Weights of a small transformer language model: no biases in attention or MLP.
Each number is 500 + 40 x the weight over its row's rms, rounded and kept within 0 to 999. Layers, rows and columns count from 0. Numbers have three digits each. The size before them is the row's rms in percent of the matrix's.

# down: layer 2 MLP down (transposed), 320x128, rms 0.0715, rows 279-313, columns 0-127
# gate: layer 2 MLP gate, 320x128, rms 0.0716, rows 280-314, columns 0-127
# up: layer 2 MLP up, 320x128, rms 0.0715, rows 280-314, columns 0-127
down279 104:440479505537517424535465556544442507498480548515519498519569565423541590555578555507460476513573571535518543471501510500466535456497478510393511516475446496421511495442468479474552542548519473524478475492549500399560477468462454581486464534522519510472601503455449515484494475496484541448505522481481490500454478462518510510550498447500529458513477529484470435483568524483488481531544
gate280 097:541485443550494528464445475480480500497492457485419515550530514500476529495410521524511505520525431475549485464506415459495477482480526475462469581542541474517458508451478475543505551495549547447455437605493542522529441421499431489546517536483470437555527504508474596554533492470491496496543487463552489567488457513481448509533433497513572479474517467599555475485528526494484497538426
up280 118:593502423491438542426477541489540473506475410533416469540518570447487447531486578508519494467526482531459551489550438455521530491457506481477475553529462482524518457475414442527488558508582543450514481585467530501521476486464447503413491463468477483515526488475523502524511448508444505494543487474498542521464418526526540467546475507473493467502525463581528501507548509483555499568435
down280 121:404494575503533473599523467532462538494549626485583510441485472528510531506555450531494512521480548473538504515451568552455472500535491538522486433481500519463527538529589530480505416484449443536491542424502445498477537521515567499572498535536543551480488467533503488453465533494539467487458509540485489432518555488468498545475538510528477531502477568466435506508474478477463513434539
gate281 083:487545490549503453495514430473473546481524490467522554438506440582483457405479551493446482538460513487497537544445493491432518484468508555549445501473486539482528561576517531533533496460452500483480434470482545433547548486523429532450583513531454507533421541476491463518474488465546539475544447536464551440519489542448552453535468455471494490578566472481515541507549467548492545532536
up281 063:513485494458494561521524543556541437517462503553453416551500526432530545595515455493525499475528527496489496492531473533543509531548469443471546472535545492529516490425505467473445505545530502511508572527540473578464450505485587430547412483467526483506567476502528519470562504561435463570444496464536458555484481471529429550491539536531495522464468517518455454500454508428546445483468
down281 080:541494517541522437508523440440511537485505474453531569480535469508493469410509531476387459549448492535516508494450482491463552534461489537553454502457430527483503521581580532510520471457487519534533459433479506440506554496522456554470598452543505501508468531450456471458452527481546543501525458528469528476536450628461515463491481422438503486522518506472508551491533469526503528499551
gate282 111:507446446478477541440463524519469471448460588540487565505464480537529573494489508422587507472545457467566450543508433486490467483567545496467502500577533524434447498506442527483536511505536463550491531501522475525466468482484552589487502563478467488478449485505500480522491522478547510487497478505496410543516435379473535523548465478506488461521581513478539570441462534453477526476541
up282 123:498512579494493463567503472501488573508490444480541429533518471502431454453494544543460473503421530476400529498509539514496583534435474475487457503410498434532512528518531503470515558495442488486502452506492516522616541527512413479524513498507542504445480486534523510520453505531484499492481486456568570441463568571474514535438498482543480542570496483547476475530576459487568521499482
down282 113:493484401514477537444478542492525426485494565515473570465474518508562534535507473445535505515566491494563476500487474515472411448539535495505532548550519536440501480468442537484479467504534498519505529522507513524380472502519548547479475489476487486521511530464516494515535490507547512484533495537435386540522421383499519488558517510478472459450507531431519547473418539511408512496553
gate283 111:516502500484488537552505477440506489500460504585517510462489460493560509504461505522435522547407564490496505537485488542460446527490493436500523447480447473496518450406518478490543500534462445507510490532568503430538495467492492565476483539487531511542513487549467504573410476449513462526448565595449521435527454433495495521510428458465491558486444550482545589457503490534495504410465
up283 097:539507493496493551543505464416494504501465481562500516469477441503583506503481523535450515536414561478506536536516463543456471508504521420515522459483473483502491463401489471503548526511456460527488492521560488452529485459475469576478486522472528493567488496557466486571417500477522452495482573606494486450521476430476476527497436479474478562479476545527536599435520502547528505392480
down283 107:485554515519553509446505532561513508490493519483536481534534552507469527541483477437547500510611434505500460508451532449546464448522499513454455556474499525491450547560516474512478534474569517492505497493443521536466464480553536457543490426494482506499490514500563510417531484547541535503507414397535468541447533565506517533557583518512564467512521455525437393513510499448491500580530
gate284 115:492491472460550519505544508480452531494500475524412443554466536478526523578503534493499526534508535568473578493496478495526472464487440481471557543463548543477490447507522502436435455474513487415567481446485489425423473490474438510497471444499484559475438473475520499586532492459550515491488483443531510495465418549561606507540450482466549487592521441456506482488482461454519481492466
up284 093:465494530455494459466500549399473520440513510487518424530446498536512485528491536489480506586534509500463528473436508539529467471530490460486534532469511545461470437478473560432443463486465455402512484484514504452433520480518484461483471427509474559490447509497553517511510508493527491453463444451552490464459475560518547516549381572489520482593517431443459469498525530528578452518470
down284 102:461491507521504503557503491557467442537502530513565541474511486490506459425466487544563442426516504469530429558528506449487513488496537539494462471489427526542498549533496425553554568508490504539408526544471467553602520518481532576542533582495464458528510491490501548487455501521491442536547524542428503464518553414468465475496550526566472509438529564554500525517537508496468528480560
gate285 092:490490557475426527495465564490534470575553491420498511511508477519544507530539544423541541482533481536538543476521524522534437569525513541527479481447508501523472493548567487546595554572436524425485459459555453518510443497451495470487517462478502448570483437531490443550503515460494532538494486447463484590577519512533542511540501435460530521505568461516524513494482426556516462545491
up285 074:524509466536560452483527470519464501440415507568490493492502535475438517443439473589467478513453518420523465540473452515507577468446505437504519495545470468498537512472421530465428458421555487595495539514464553511477595518538474522522487559530473550458536561482510533469526459562488476480498534522551526406433466500500460510448510552516488484501453537482496500478530555469528522455487
down285 087:447495530457417505462528547521563519565548480434558525505539482519560511530565469426565521506508525536519540475521512494518471508521476583497496478451525509483491468552596494500557536519467525417524423453548489469454439527451535473453540441440503456583519439510494459547467538499512499550455489476470452556544553544533476509546530430463539582527516467536513489504494470558517474516531
gate286 106:453471503575459548522538494493545542530527523458510447519432516564488521477461533456510528507547516434481546499435480579473479490562576480462424514446536510545532453457492470498518446560471551418526482596500517453542547580471458535501495509495496495541537488552472507522494424495466546430501465554427550487505522502473522503471481514468451536559520498507458554533493526560592511559472
up286 103:475462526622481494483496492526517550574542508456517470500525521548492527517477525450545546492515530453477507474477505612520517501540595501407424503463526503559500485459462477488522448511511571438459453575477505461543562559472455525532455533513519478561515514523511497508502415509486534421437459518469566412515504505498476512472475511508482526515550510512454554544472522554556516524433
down286 101:519522487381465475461498523457475498440457495495474521529495503460509478512518481520457461508425431539488523544527535381448468518483446542545570456540445497531488550495502485476488568495485452477483552454552550581444403453532543449487520528503444485439487487490511512457492539474509466533559531486538426551518483495571561493541534428516493476533502473517533449471556456471455477453530
gate287 096:485488518441455540500525498495419454490571496481488554527443467481462396520515570501529561511486460513508415537521511442463417456484492509490454567503493505535507518463516519511476414439501491596514471545495492496530530539511555543452522576540477491488525384477476499490487554533500537447498517478552471543451489438499463559502514506534572543446548535542485535535528574500539540541529
up287 123:501493443507467486475477545529446483443510524521464506440481504364490537521483510548532502540524456418499523484479473458464447523476479553450483533565481459471524449505548516459444454475480461503536434520534576501514424450535394442504527535458514520494505563545448479476547552580476438526458480479512525497454492498487464491497431449550539481546531494435493543512482490578514494415499
down287 105:484525509487552506463522490470523493531497467473555454537500517628515481471491474489441489484494551580504474497530511533576561481503510436519526482447530530529477544505455514526551543487528566514460571515473426491490578525489606575475482459560493526494453433437561516539477454451534587466518515482479461487559501510560504508490524546437476485465443485561498418502517492424470514538473
gate288 100:493605506492499452538559516530469494470486468514530458501577424521457533458454478569539480512540506565544483461505529607468565502583514505481526464542464447577497488510503525486553527509471471486500525483461527547491451467531485557542541532529463548408463472562506493570526465513518484487463459412604479541459487507521515504487498536538485506504477569559520569465505457525489455557527
up288 078:477421488533468505491438460491534540540511534473479563493428553473538455524549508432473520479460523438465519545506461417544487520409473506521468538456563561397486525500493477517448496507511473521491479542517517472504542508469502482481418455514547454585522529431505480444487523512506499482535561588403517441573494476465474488508493469451516473516517459441479429530484502479509560430460
down288 098:466546519528469408505595491509483492472513488498518467481551403489451549508497477531579454523469551549558553462516506594461565520550523521478545482525504421536513483501535513529510531515464517517542536531460517503518400487482498528528513458543496537402486442524556479545541506516482503560483440443553484554472513455474454510489530549547482472558408529532520554498486443578479479513515
gate289 098:440508482581475491520440505553487513515502469507530554497535528447514463553514486556556500559560499490554512515449463618522516521471482469479428543545496514537560410579476540507543563561510451502521514542462456474516556468466498538530524593504473416471461517515499489493503504542481551428517495475484458452482509590497433416487480428464503481429511472543529547509503477475493477520512
up289 088:531458507440516506493582469461480443488510538531474449495456470553472520458488512446477504478449523528445485482579554389488504493543517540481554466451475494460471553418521467491472442462510527509477472473529581519520455537541504477473493409504525584506507474485529526531473504446504445577494501528471526565503477402521565578496530569520516523572500544448466452453524506543532517450458
down289 108:554462437506550411481474549489505494510513461499528565543514487493519441522527483498507482537502531498544598505528407551552550530498471485510464486476481527443570478550474465524511468548477483533490447501460421445466532470485474500543476529492478443468459524448510512501530486570518563472484497460559519467531565623500422468492532433483491489498491475567539492562514474448439486514391
gate290 104:535487480501495531465549551504442549463511488488486511536577504524519481500487526503504480493426522509573496505439556414505517500504522542461542474576481487488501432467516454385412491463535499558525513460499494556467514473485514467523522599511543520482482414567403539556520478530490503481470522453507512513384468482499475546536467502459522459517439505502509474438555562515475585523538
up290 082:464468520524518464539448423495530469594507501533496485495437537460499513545541452495497520512544482483415525501551423578492469492487492471544504529415509494512480556533507531583601502523535472449480478566536509425548484498539524524473479451488477465509529584468568489477455524462510474565536499561491489482590505527505547483456553481521444525491538476482478507557435455480533402466463
down290 093:554482493460500537492557521521479507492492490516493550517596481504525470481516507476470520543433572526526535496422532430512519512481486541462534501576541507464504453487539456410403534429512552488539509446522485540423503514462547434480507522522506497489492423538483547501504475551519508465467539459539486444394475418499482542569495525447486452523412511496510506487539500578496586521540
gate291 125:465528500514564509549498565512495553442553484465556500482518513534521527508610458440514491478575506523511466485487536469465513465475445492534544415491482511490537415461600505510507521547485489463459489403492485508494466516519537500516500432407479429507480455446534533510483536493472464470569497536461551492565461440480578417546492546525570504498530492450535556555555527495492499528476
up291 093:511513495506469486510445486445510433507416523551488487493573501497479523517449503548520540539398559461487545516587500486568495529522590535447487564456526509438415559531469505485502502509531485519556557514529542526483523539468498486572513531572472490488519538561507479493470533502454500474494555508572492472546568571572483547511492405486463455516516494554452446482455445514534461516549
down291 105:488519466524539521490530549498467517495552495444535524529462527576475500495595444450495471438533478492488510511518516448440530460494452466547547423519496519555581423455575515534484509530504529502441434448481471506500462549524477516525510446442444491469480451392501505512504508533483455483587469518424540493491473451470576409528513556557528496509520520447497543513516579472450505512451
gate292 102:405554468546499557493411493473513567479439509607563480524524507558539498486483512461538480490511437532525448465412516473479501457467447526512504475498451462476419520534538482481466542535466466436485469523463435520447515506446467447595499504521504516518488478528473536577482494492505482467458528503446496461527601553546512470563541455503550458534575520514507505493474546534516462450535
up292 092:394543481578502558487405483481524556522444510583551493509537521548550502491508542473512467470473442501534452477420505488461514455484480522510487463500416472491458510529525460518500556476480473446477481536471460522469508507442480451585539478531483496530498455512470558563432495479494468477489543561423515442510580572543495496566546478505549438542581496539493494514476513510499440447537
down292 100:598498472414511491476556550498503465476581480423428509465439497445479474531506485518470556556534502503501603527557505522514512495469551486480481521495545557526565471482489519528524485517484509526461507478545546457568499494557495554442508533467511492501455501538532409433552522499520534500496491461574482545486429400449529491457438509531443547443482485478514493460516514469459516584452
gate293 049:532460486471529510434496545482473500496498415516529535591482514457461450556550451547545476473543480506445439483434535528505536548504551465507548558530471498471518483414524507462472518500492539576446481492479464511516485478483515430454476541497571549506500569537469452563441600454452479411513487524517493523517481498578534592527502469494515520447593518484439520533516491536455503488515
up293 041:531507510507533503514451499501515511551455423456505528542561505452451444533521441551554466501569478474454444424426461523495506509452514463529465556556519513521477494502526462458455520445509540555445533481429426489588504553494517405444490556468518510455489537491456489545486507453487455432472470503521444530486494519572554504490469513525513512455513481565488530582520451529420503469583
down293 046:500526538519460497458520517510528510464510526520478518442491493540506566479509570409519534537480514513539486525547494431469440435490482498481478437405543424488471481538420511549525526511500504469622527531540565479477497466452496540472557442491476444509524473555532530485521477482522538608553522467466548494502507440391466490510513483489482484571443513476503497481430560444559501510467
gate294 096:527450532494502463429458485468477506576543487488456446533463591503480439532443516539455501476509432441584439492504502444487509522510553475523583453524537469530512499515488459498486535447543525577485485452535458474520562500458486524573444504490445457520478391452472546485504533478500492561433438454498438501519541470485494556431483528511489486431551506570505457450463513467491484498552
up294 110:497543457500516547576547514524492520438493520526558511485525441480476576442586498468580506501469544544422552505471486529504468440496466535473419513522480515476498494533536535541533493537447490432457499525468572439522467494577534534419565530544545542515471576543468466526502451496490502454530594520496553503494463518496520448571516492476460498586449492471472529553512465526517487538435
down294 112:514465547516488479425447512472491528561519473495438456515467547540536453493466524528413484524503439447596431493504496471467544530508546496557601476467502448517484470505466507460479490480526503584545477467523459535463514526409492454578500416460487452485517525474519540449490574525471490568486407512509473464498525503473501533431531461519491543434475542515492495450464501490476546416552
gate295 090:500506574536445493489547545514502491479589473470528490459479460474540466497429490532463484495532524557520441458415518517514410571459503507494474436501471509503418456500538550476556466544447452460481481520510443502521500489490437461496485501490469504528522470531420527525471515508513491441477500506562506530542482502458430502565411553518634483467562477492416552489522500544449451470510
up295 114:507507528519419462558531599498524488483476485530514424554519487472525505498431478514463543524561489456519542450482503518504447535480505468469462507520483535418549519465521481537565466519408469489509475498489426499600518456491564511435485479490548495609484484523530472475473507492505462422458494550526542509533488521515438498538399498518551496510584472482471609569508520490453496499489
down295 105:479489468449579544441472411486481524528528545489508561455499495543471536528571536438540472476483459509502509540503488467501558475512516504526527536493551477551493505499467490445450553462598551506511500510485605496428496503486497523551510511514461538385480520480544505515528535505477560528529511443432462444502543481487574498430585471476447509524419524532559406492464490497488548489470
gate296 091:507547446474463451485513536465412453446569461524487558496502473504470425471415555534503486440527551514469429504477556423496424486471584514497464553518509471484483553486495454512439495415523488526434479422556464522498460469507497520525590582483512493537464454526458501506583499437467490452464510514559495458539494535469523545481453448510506458468520488498466519488525515485493510579539
up296 109:489527511578496446452502463555550494566560506497485437539527477538494596560538443435499472541513554558564504480480468521414508478431483523481539440469494486448500508535546550492489610515449487474479541525498532515521480505531573451487437545468415492459498533496500442490454532488529496484545469456584466533541513488539531493516535519475484565498462514461506511469448487550591491470435
down296 092:516531479391498520522477542434458447438473487502493565488460507461470398457425531545497538467505480475421443501498558455549447465530564488492469588509483488543483508453488456527454409449551512504467442455501430507501494494507428564506581506470572499561521468525514537521526457493500485456449528511489518451483473518475469535497450489523503453472537488545487487502535517480431486548581
gate297 071:541534560528530447458503561570515492473486409471517480503527465530494491481460476533463490495466489516454448538453539510519464526473481501475527457504588475501505489498493520488506494588529456449460528503438591603517533473516425537498425540497454444509534584477502561482499486540472544477492483486510428522534528554445476497526475455537552599494469541522440518430467493449406510544506
up297 067:511618574509568458504434518530576460506533490461508479534514502473478474496472539521474481454497529476526459508477512454476543456474501471484477526470528493500489492483453485413528450477401529456514510544533469521491585577482449514503419432527540440433489543512520536592544532523510531462549524487549513511493518500505498516425551444457431482464513455535485517572561530549526523571542
down297 067:473414529482499517524564512481505527500502545526576495508552561539532556473508438485534509546492541503575518454544399474504489468469494456475484509450519516514484589520563542573504507429541552592486481515502474532470488516504498533456545542481417527488514479505412473445475458468454449478488492486530499518475553477503516433512461513510612502516468548549539475546453506467563507458411
gate298 115:457472432577518465401529499503492493459514505523507501472430523579470491499509493533471481523501438521473415554558523525505478469537493543478531407498562522541523485474499446480455435523469540543449472517490482500568504454522572501551434514484551478481622429497450503472496485497486511565503433462507522525493505436452545492553443523495572428503519517539514504490568487508520493416471
up298 115:532545559437446572616493475511509528541487486486467498531540478437516522526486533543485508479471577495540562438460461484454506523464474482503484614479462491460515516515520573537573580476562485426534510518498534479432464552472444535468532476500455503471413546492508526521526497505534458435477545533531523443506524529562478501418536499509450563508501451468483500506454510475481537575525
down298 112:508458425581575418379533552517500471483493534514510508472460519553527483501500479474496511523510461514410484550521541556519494460557480479530487425506537493550542479472487457465432441516419526560475460502500457517560521472497583491541456497525549482518578431472480495432520493517483527587554444440515499513493516452475545499560497500463513441507500547498533496511537469529548468448455
gate299 104:482479518478507472463513493545501471490501562475450523533516459565471512535455503545538495527589463554544436536465457497483485502469453505487486542481505503494499555571482485483511532535567536491399472521452475519497538530505468521595487528501441526481473441506534462473549476453474514500403476414570395558455459478509496498428485525580519542493551531548481458467540483460476613507487
up299 134:477476487510569506439574484506514466471413509546477531511477472568465520548474494566545496497536443536543463538512502527548460477477503422459517512471465472518520536454545428490540472567545537537413473535467548535496513532534508529530490497488495544488548443483521528472522558464497522502443471445460401501494491518548416520445483505564507537489530514559496466413519521459575620480508
down299 115:569530548436400515555442479486487509512532453496466466517523515477465481427536484444436467516448548509468530506469462494466578501547511515555504506481561535469494484537499551520472563484515455505558546494546469472478482441456502467520488505503500503490462532547432489533500490483498470535557532522519598493476509440496595507527488468512451472555445484463502555628478499573482396517544
gate300 100:464474497473499487529494534446532437555507563532461436463514543502506533411448484471524462469507483533455511487565484494525457509460564530581513427505535480417478496530484444432543501478480479436513497495564539573445462536547462476467493515434517540519498414532546532436492571494442501565535505517490533567601528527562512575520520504542434514506469540497469513491512527452519448520474
up300 083:515473490571499560438544479566484507471535437483503575560539461494590465513483487552486534500517572411493516501494501513517572475535478494405468584480474501532509494437501578496475508543531509508494500524460506450528532463532486502540494544556495491474490548503449447521506441557522453436465496455478482440412484498414461420423461475477524506505456460460508521468474546575531459503488
down300 094:423503501473537477537542540475534454516543548481423445451500498497446536443489532481461461479499476523453505455529441496491488514452496503557574427485571480462484463550491491488551480459485506502564479470504533580415422491494543506416500525455521564511511461494524528454503568505481528643518480501523545548524488537545493533503527475512450571549390523521457496500526522521488535494458
gate301 106:486576583450494517520462494474526551507512608524543471490459481502479488471450432509526521466475465548421459492421498480431478484542484427540515525502520600571462441494492506474599547503475508478507513527512511470576559465516498484509434491478481457502582483468530538536449505462577530476560513470516487489495555520472551478608482514455517511475528467491520500518531546523444473512570
up301 106:492505504461476524571458408434464540518452547475482480465499491538479485560531489492541500548509462504527487501496575485468510540535462456513546513441431529517495465517497526517551499488496505461508577555484532464653518477512553503461437442442485535524511470503535462494499572546540552490538508527524553464531469539513558484573472500510550473473535501489502525543594570469427479413545
down301 102:489505399584523475456544573559504464432547421477473520544502489463469500516536544485470445480489550466527555547569483513541475515476520545475464483501518489442531566482522486513443482484492498509462449446479458543343471508499513497523561540540498507485477541517511521503558481515448486529448508478431458519506491449511452522424552510544469552525499533511504483448446475510559538554418
gate302 095:506592509548507531537480547574555503507503550431475464553487438526518474480569429534446525463559547493512583506488480559495497513505490459569479517545505557561526440469430464502590577515474536464518533469467518467495505506505524531524482511464447419523554575504500489509500527440517478471513504551465530496477527512502570524511532510470421480399546448484590513527486459500489467521549
up302 087:523592506509484518519503518585576510491525560427455472529473434530501443491544449548468511477584516523502570494451468553516513521505476467581491492570482527549529429480398499512546559523453565460539550507470537505494502511524537494533465522477437416507567558505501487509507511424499482466489504522472512470482530523452543508498506498483451470397536424480589511511517477498483456492550
down302 089:521436521428492467441499460486479524482540500526527533416520542507532492494444538457545495488519442511436393469446534479510524487456513499416477536485495495517475538539551535504430472477559498524427484479554477530505491473503444509459548540457539540530463417480514557516514439499572472517523536480564522509478547447504432513497437494456495457567464532549379463483514512479492482439571
gate303 106:553450501548532498558485506474456494500434420507475538463507515446517501498542501548505452422516505547466542504485520467499474529482441509487435518522500456571541508520486463527518497489535548542461508452510563537548442470416525537471597478478523529438539477520490501578501495497500492532526499543433549605423520471491578452531453533476485482615498514463427447466432474538471498477513
up303 095:444538482475547501465466492550516512512525541439546469552437487515460539480514508406476583558481526461499444472541487510412493509482532504485583540512495529448494434517488524495475425543492493512571546508486493457501597504559476418466423518524466475492491517472530470497457511518515485482460512488505542405522475523559538551469563484503466527406481474542564506577585533452512494518469
down303 104:559463464527485505510541492477480482542444445492498502431523540463448513526505470536532490501548509562471558508505490501592485492486416507510436523512516552561520464498442438464508532504532482499464472489503533556602426437490562513499542447491488545471502432503465468555462487484481484533514515485516471595439539499485527449495469475550491433634482556473452441445476431559475487511500
gate304 129:559535512579560553507540563483509536519460478454489492446444476474538583462550483479500440525517463482533480575494439472521483599475444518542470491509438479498507419471496486447469513486544455542495567567576555528492500401494466492456521465485515497484501500524416446468496509486476545566490506541544466534492483475520477593512503474411502549501509485415550481438469501488492476471488
up304 095:444449473429446455483504443505489490500517544547500490562587520502488438563495499525490570474466581493474566455491533525468504399542535487446502497479571518493523528490505469527528461521497509477503409479427474475508471591550556489534446509528441487513527529462537576550482468462513490423505504441465518493488514527488538414502525535581503414502495523547436544519502498545519526553524
down304 115:527513487542521461545548509546512517547472479430527493467432497538554537463527496471522479477579451482490498477474460521542513570477445518554496506490526485473500512466533519469498453432506502533520578499554470534540532440489454458461575491485508501485466424549483452512447588567459520488427550551575491550497421543507508589503462493414513539483500410409533488480546516498528503446473
gate305 097:537449515496457534586503521561496539404524556429512524492500553494541530510477534489546424463478466488447494489496442507529509540522557584547424504511455542554460569545480486592521511471513475513482527523453483510498471538504484520465529484470533464517489457454525534495493540468489506548462489491491500500523486534529540547470460484470474410489562571490417533505544397523450580545585
up305 076:454534464499520473420469477434475444567468452566487492515528464526466473518538450473479581544534534486551513516542531518496539460481428437443605512506545488455526459440494522429478513515521493462494496476551507488513530479505531466515479508519475523459506527518507454531516459540515475464500511481488497479469498507480449432550532525537539593518391421500565485464477609504565425451449
down305 092:496433496510461485602528522546529502425505568421493534458540548498561511435460488467486447484431499540455547459453463485508544532498537530560482458519480510534471545523490551523486503498498490513528534502487531531482489533491512486439483481499559435551530453470532475487509552456521538546470534500518514447529457541535546550478505457414509456513489610428425477536508419557445581496552
gate306 093:500423498442539563508486454463505496441405556519572519512536520503443547459424446473524451564441485474543483546507543545487498431468496521531516516461506449479497494483570453482481490563524475501440509480510455564447529514544465503540506509496564506498563532530537486579497490529468553500496425461478459511459498481515517454572477531454531554512484430566465517486486576497525513613539
up306 091:474557531546490423511510520501502497540589478491434465508475457496543452548549567547490579444562529570456513468512466471535479543560518462458458476539490542494514520509463532522503531477492495505554482526515583445525456532446525489493461521494426482513459433496471507398487494519532438515498607522535522473550493529500456544418537507543480503517524536460527504544529397544496514423471
down306 101:541466505449535532476520457536516520465475551485538531522523535496514552492464443465478462596395497487544537494504498556459512450484497521567548532489543450448552493490535508482471441527531536488480535486490433561414497461512479478539534471500583459494556533533537453566531503538456568453434450452453489498429527486540541482581514518463478527488492487482466535445509589478533576564505
gate307 107:534494457535473488529457451455551481532513468480513525510469486461577505446501568488538529488565497480560492505467487501536438510510482532541572528499490480522514496462541480494522505442535556496509494600480451528527462506415522447510432589542481498544468512524498479459483478512482485463386515569487465519520541577516528501501499568518531408508574617537515474454437486530568519442501
up307 090:451499535470517504448529520532454512476500526536503495472535507534435507545509447523476463503441511537450517499544501505455586508482532473453440498516492520476492518527461509514477481558451428483488523407494549456476531503584473553488572420464502496445537481469508526534523543478544529548623493438508525479467451439507455474476498435488461590492414393466478521556543505490448482557491
down307 099:559504477505537480529458462493497520488496491520488497479491497432555506497504561485544498452502533466518467572519438533530489489472443527581575497478498472507547497456570499527508482450572525489557458591526457547508435515379495446550421564520510506552490541519478461468488478552505469529420475555451466490476525540466527524504527574522479417498521603513500465471449461552564530473495
gate308 102:489526466508575537512520516532440522519461493448462526493494512531444429485520443473542508502470493524487447520484462552497517484550575460527463528457522505534540536515517395586535441498519454520460492519458446428500545451536454529564503517424560484582470479511464514498553518418471477557497462535478437525577456498495448535490509549494594527463541534519536498537462572460557527516545
up308 085:504510514509425470486497473492537463520542509540546477519534482486541564492464561528485481486558515499518549471519526455525489535479421559471549437574516520488445475491505610419466521490513553498545502487543527567495461588474549481453517493583452543418528510469528486528447473589512508424540516471520590505433523493482550494506506446477447427543471454492462501454539444523482483505458
down308 100:501474478537595476549529536529501523541468514439466495497496544527459428490501440459521472478472460474484454508515510570456542476517587461482479584463492517508585506539489460558505441527493468484471521490451475448433517474574466493541487515409616476562467500488468517483548516436472488538490463535441454500548511539486470514506477511487587569486499555512516463525453552456586544534514
gate309 114:493503515430496520515506477476576505552473583548455517504468433465524528484520524551487541482502468553562551489464471501510436526442524510525442513556447522489536477459468467498571537523493487475458491492564493470517531445507488564540468458510503618582498474557509517442567520539509477504486534537519422550522569467541431425470452504492524491488591477537453475413462509512522481434499
up309 109:505510526571457475518468503528507506455497501438555474459585537525515458501527445461525469511502527441447486537542509485497576511530482537517548496464454423522503502486521591498474474466489465527507509486434530553555464502521505431498490543404509422376534527486510496504422462524519510479531480515498613513515444520474551582509525493471480540513384494482522532577504483472492538530460
down309 104:475472501386526498505527488465530511570499558566432524505452473459479548491477517564479551471475477520533555482438471527491426502420534483513464513521522565491501506513493444511552546503511524455505506507558496449467521472511474560524499463534497601603476492514469493482576534494495483528496541522483392522524572471561425427475455519500512464519600474492460457469501498526546495461549
gate310 103:488537506475513532505499544381445501512526543499488479520485454498503495536448546412515526539548444523489480530496584462467491516541539450440506550531412502492519453510500513451519547525458461517435481563587506522534555522540489502543564502551508567529490485555568540486538487511495562397478492502537524505426568533494445494517487560578500545468549511533479513468445540497546434473513
up310 111:476435467576453507470512482611519483486552479489525506518499575494471507485532496581521474416424551526473515485524417484465499464458503523524492462460572510519482562452478491589448426539501522515562505454470446508457523509516508454492440477401502535481510495464490509494483540474552443577487455516477493493597438492494563551539513482447537465470470476490510481487520452562515555525540
down310 099:543571518448524507535495530392480528518490520530477463481476439494511501513453519422492541561596448498508453522490568502489511493538507481460532546500422474490502450515525498441523572486498479500433500578548556524549509505514481530520555538595499470534479514552539521505532462514470563387496529486547533500436583555486435479490478537558450535511512487537482511495474545446506419464511
gate311 109:437460510530487467437526557494503511548564443545550536486498501504510528546570469510508543442533459628509462488482458542475470527472564396500465468485467504469510497444523519580523514498529470458518496483553453551514564487466543396499539484488521536519536525533440519496463528447525483522533549500436473562503486505531522544524545525527441596503546433501499512489514579576493502457490
up311 089:456490533547518464496475553514510516566555464521536522461430538527535529542548458523553532426524458594485490513481439528426485532475533427529446499503459529505511503453517508607571491476544488453527465478528435507501539477414520450495560474522524505539555496510436510488497488474544514503510568525420517515528494469528590557552569548491447536498565448476506513454528548490469532501444
down311 107:550505458452517551539462436514495441440478550463417459494501502456491465497407515464481467513462526427491538529507544473540538457520451619453502514546477540498476487568490475445425515511455529531447502542489523459533437495593435577510462525465520477499440515482584465544485491510467491501507407477543540465509499462497483468491461484485561392487508477496485490528472450492540483494479
gate312 095:511512421568476527469524525476440512517504538510469548487545459486532469553518408441560513525564488437438532525465552454562429434508539503599502472487443545595507410504480543449455460520481522518549428561519496471527490478561536514491555512548541482516527501500482506540449498483457472487455539414487476525527459499487529464491459562512542510469528482504464517506459570427512495468513
up312 101:492501480531554516526520514533447517518495446530482535473504576483522544501519424462400444513453552440443587584511545459586514480472485521553468459500493516557461489475535512467519553537465490502563522458537456474494523466491522511513523441467510547517434499498418536464544441467463476535529512477511447439551486478511495568466530459560488515496461463504434516440507568401487444543474
down312 096:515532502428501459497503502477507471522457467457483464489470486532516459489463575520569515524533475599527407495515448559437479547510521480463521473532508479432517520517554447508464419471562493463418564559486512518490488527511419458502473554525476468510525528528562466526496539552512553519479490557435549477468568493479488463543505561421468527533563498442565456500520484575510569473548
gate313 115:542517524483481483474435512515470480488533547451516561515558495531526512477498547518485532434519503541582416523561521511569541573525488555495510492548452511564450506549482534461539545480446536536418479462528516558461463497428508524469490566555536463475505480514470491494526467531451552482529486442546470470525526532520379500592460503452557443480562475506462466521451503498423499504436
up313 120:513462463481512514492424523451460510510506549481510563521519503504554493486532535493526559426514516537599451522537545488550496550544516577491566500537474476559477489519507484475547585459454555507492510481542532496510428472397581504459484568528496507444454510519486466468480497516491502458490495496481535513515477482571482456586452501457529453552580491474452477605416513498459539461444
down313 116:471514474512502495503518494542556514470550464522484453500442487477465525563484445514532476579544447480412567475466477491470472423481500441513424525469532542408525513489512515590470439519513460455497521542499477481535558514602469529552505447471465515550450487452521552556496502474558509520514529560495493514468494486464548512436530516549506582434455544532541539435545449474511455552554
gate314 109:513485503497475511498448529462426568493576547556517586496480485480555435545515509475569515544550457481521519512526478498489445528558480423532559516529451472422537515486478529456363492490509400539499553545465552505461522483500477425465470577437504512535510482460494448530462525508456537499517515461590497528546478511465467538495550514455510477451516560532499445530485502482495515495437
up314 097:501516489502469463492567491507566406484410453469497390480514529488486567428492487530429529472454535533461505485509530471483521476493469551483466464436524540548446464517532458523615501505532584473528506464504444507507485544492522547509501431522480509430501538552506565465538483518570446486477492552447503485466566496512549513481460473569453512535469422438483555464470494525498519524554